Each number is 50 + 15 x the weight over its row's rms, rounded and kept within 0 to 99. Layers, rows and columns count from 0. The size before them is the row's rms in percent of the matrix's.

# down: layer 4 MLP down (transposed), 256x96, rms 0.115, rows 195-208, columns 64-95
# gate: layer 4 MLP gate, 256x96, rms 0.185, rows 196-208, columns 64-95
# up: layer 4 MLP up, 256x96, rms 0.195, rows 196-208, columns 64-95
down195 087:43 71 50 47 30 33 64 53 61 54 27 49 32 38 43 39 49 59 52 57 33 39 66 34 65 71 53 57 23 47 36 47
gate196 096:61 68 43 66 52 42 26 43 51 51 67 39 62 55 23 52 45 59 58 24 64 34 24 89 76 41 34 67 66 55 32 26
up196 090:32 73 55 80 25 63 47 47 55 49 66 34 67 50 69 68 83 44 40 74 44 45 54 64 51 50 48 27 58 72 53 47
down196 099:43 50 59 71 61 46 66 41 61 59 60 36 58 41 32 54 57 64 53 20 74 48 55 57 32 52 49 59 62 67 16 37
gate197 100:63 24 63 52 55 52 50 57 53 54 78 50 39 38 54 32 51 38 42 86 40 61 51 55 50 67 43 43 35 39 32 71
up197 100:60 42 37 28 37 47 50 58 38 25 46 45 59 66 52 36 36 50 48 52 44 63 48 74 25 55 42 55 73 29 39 62
down197 093:38 42 59 47 37 25 59 46 64 52 50 42 53 18 64 49 57 51 30 71 39 74 62 34 49 39 87 54 63 75 40 67
gate198 098:44 55 35 54 47 36 67 47 39 38 31 37 43 50 53 40 45 40 88 51 50 75 00 61 60 29 38 46 65 37 63 51
up198 097:63 73 47 71 53 62 51 47 67 39 68 46 21 45 49 62 35 65 49 34 72 38 45 52 26 56 71 34 60 78 60 89
down198 101:46 57 83 30 59 46 54 48 41 36 38 39 63 45 36 47 59 28 51 43 19 64 70 55 58 39 60 70 43 62 30 57
gate199 071:37 57 37 52 31 61 46 29 60 46 63 65 68 51 49 24 36 28 42 58 40 79 53 52 63 45 48 58 35 29 45 31
up199 078:60 49 60 46 37 39 37 68 64 37 56 34 84 62 52 43 43 45 41 51 45 70 59 33 65 55 57 50 45 61 51 47
down199 074:64 74 56 23 38 54 46 60 60 64 64 34 62 25 53 67 64 62 31 37 49 57 35 54 66 63 19 26 58 62 51 41
gate200 101:38 60 53 35 55 55 47 62 42 38 57 55 41 39 27 37 68 43 62 49 43 47 34 55 53 73 68 47 30 55 58 41
up200 103:33 63 57 53 74 61 64 56 40 49 68 54 55 50 42 30 52 56 46 49 40 81 62 31 48 42 60 78 73 68 65 48
down200 101:57 45 55 09 61 63 58 66 40 62 31 44 13 49 57 63 69 42 60 57 72 27 46 64 38 71 37 52 45 65 55 49
gate201 094:51 64 50 36 33 38 41 42 49 55 64 59 77 66 35 54 54 68 38 55 66 28 28 64 44 75 39 65 66 57 60 37
up201 096:76 41 58 47 50 35 37 36 60 60 47 33 44 44 78 34 49 46 35 34 73 70 61 39 27 41 49 73 44 79 21 48
down201 102:43 41 48 31 56 46 58 56 52 50 46 59 33 30 34 46 47 54 50 54 59 53 19 40 60 55 57 58 34 71 49 17
gate202 097:40 27 63 62 69 44 28 17 31 43 62 55 50 42 33 29 60 68 54 46 56 78 46 52 43 54 57 54 50 33 48 62
up202 098:47 47 31 61 32 33 65 48 56 78 58 54 36 64 40 50 67 47 46 10 67 49 64 84 34 59 72 35 77 62 67 68
down202 092:40 57 27 49 21 74 35 47 62 55 56 41 17 54 42 59 55 52 30 32 68 46 26 49 66 80 57 43 55 65 73 53
gate203 106:55 61 54 27 67 47 50 60 51 48 44 29 48 53 52 44 35 58 77 57 63 46 63 55 45 54 38 25 49 55 41 57
up203 104:41 52 23 53 79 67 33 65 57 72 43 74 53 52 50 40 50 34 43 31 30 58 33 62 52 49 54 51 55 26 39 60
down203 111:40 53 45 37 47 49 47 40 31 50 45 57 35 58 50 56 67 35 45 80 73 38 61 63 46 84 62 36 59 49 79 46
gate204 101:66 34 53 34 29 49 49 33 33 50 39 59 50 35 30 45 61 34 83 53 48 28 74 50 63 53 63 39 66 51 68 37
up204 103:51 43 49 75 50 59 50 40 40 55 42 33 56 69 54 37 63 57 44 36 46 70 61 54 57 83 53 46 35 26 58 54
down204 098:58 58 68 59 37 59 21 38 27 63 56 55 37 44 20 49 77 49 75 40 67 57 74 49 73 27 51 30 48 50 52 59
gate205 097:41 24 70 68 47 49 60 49 51 66 25 65 45 46 65 85 61 57 46 76 37 46 39 31 37 61 63 37 55 57 56 69
up205 096:25 35 60 47 44 51 26 41 50 57 32 37 35 53 80 47 19 41 66 61 44 83 41 60 26 45 36 59 57 60 71 56
down205 102:55 32 42 13 53 34 50 42 35 60 67 38 14 65 42 48 47 45 75 36 66 25 64 68 56 45 39 41 50 48 75 57
gate206 097:39 31 23 61 31 56 52 61 20 73 34 52 72 55 74 57 39 51 63 35 49 57 39 70 36 13 44 29 45 41 37 75
up206 102:65 41 71 38 46 52 70 49 81 48 49 54 33 33 43 37 61 38 55 47 42 46 65 44 68 71 33 65 55 26 33 56
down206 101:46 58 28 80 82 50 63 40 41 59 59 32 60 51 67 53 61 54 53 57 43 36 24 34 46 47 54 57 44 58 74 56
gate207 102:39 20 66 50 61 56 61 67 20 00 25 58 51 72 67 37 46 54 33 37 53 38 59 35 55 52 38 35 63 59 30 34
up207 098:21 53 36 58 36 52 67 66 78 34 42 36 33 58 64 87 54 43 35 58 70 29 42 44 52 41 24 28 73 66 59 50
down207 099:66 39 30 13 38 53 78 43 69 34 51 49 56 32 83 33 53 39 34 61 36 63 46 56 51 46 65 76 38 31 46 23
gate208 104:44 70 45 64 37 63 53 73 53 55 71 52 69 50 70 65 72 41 81 64 27 59 26 30 50 33 18 62 71 62 37 62
up208 104:40 41 33 47 27 42 47 56 52 38 44 43 26 41 67 61 65 16 58 79 30 44 39 39 48 93 63 59 32 69 62 34
down208 114:46 52 37 44 71 35 34 53 68 64 76 47 46 52 64 34 57 74 31 33 52 52 48 59 58 91 56 74 51 45 56 42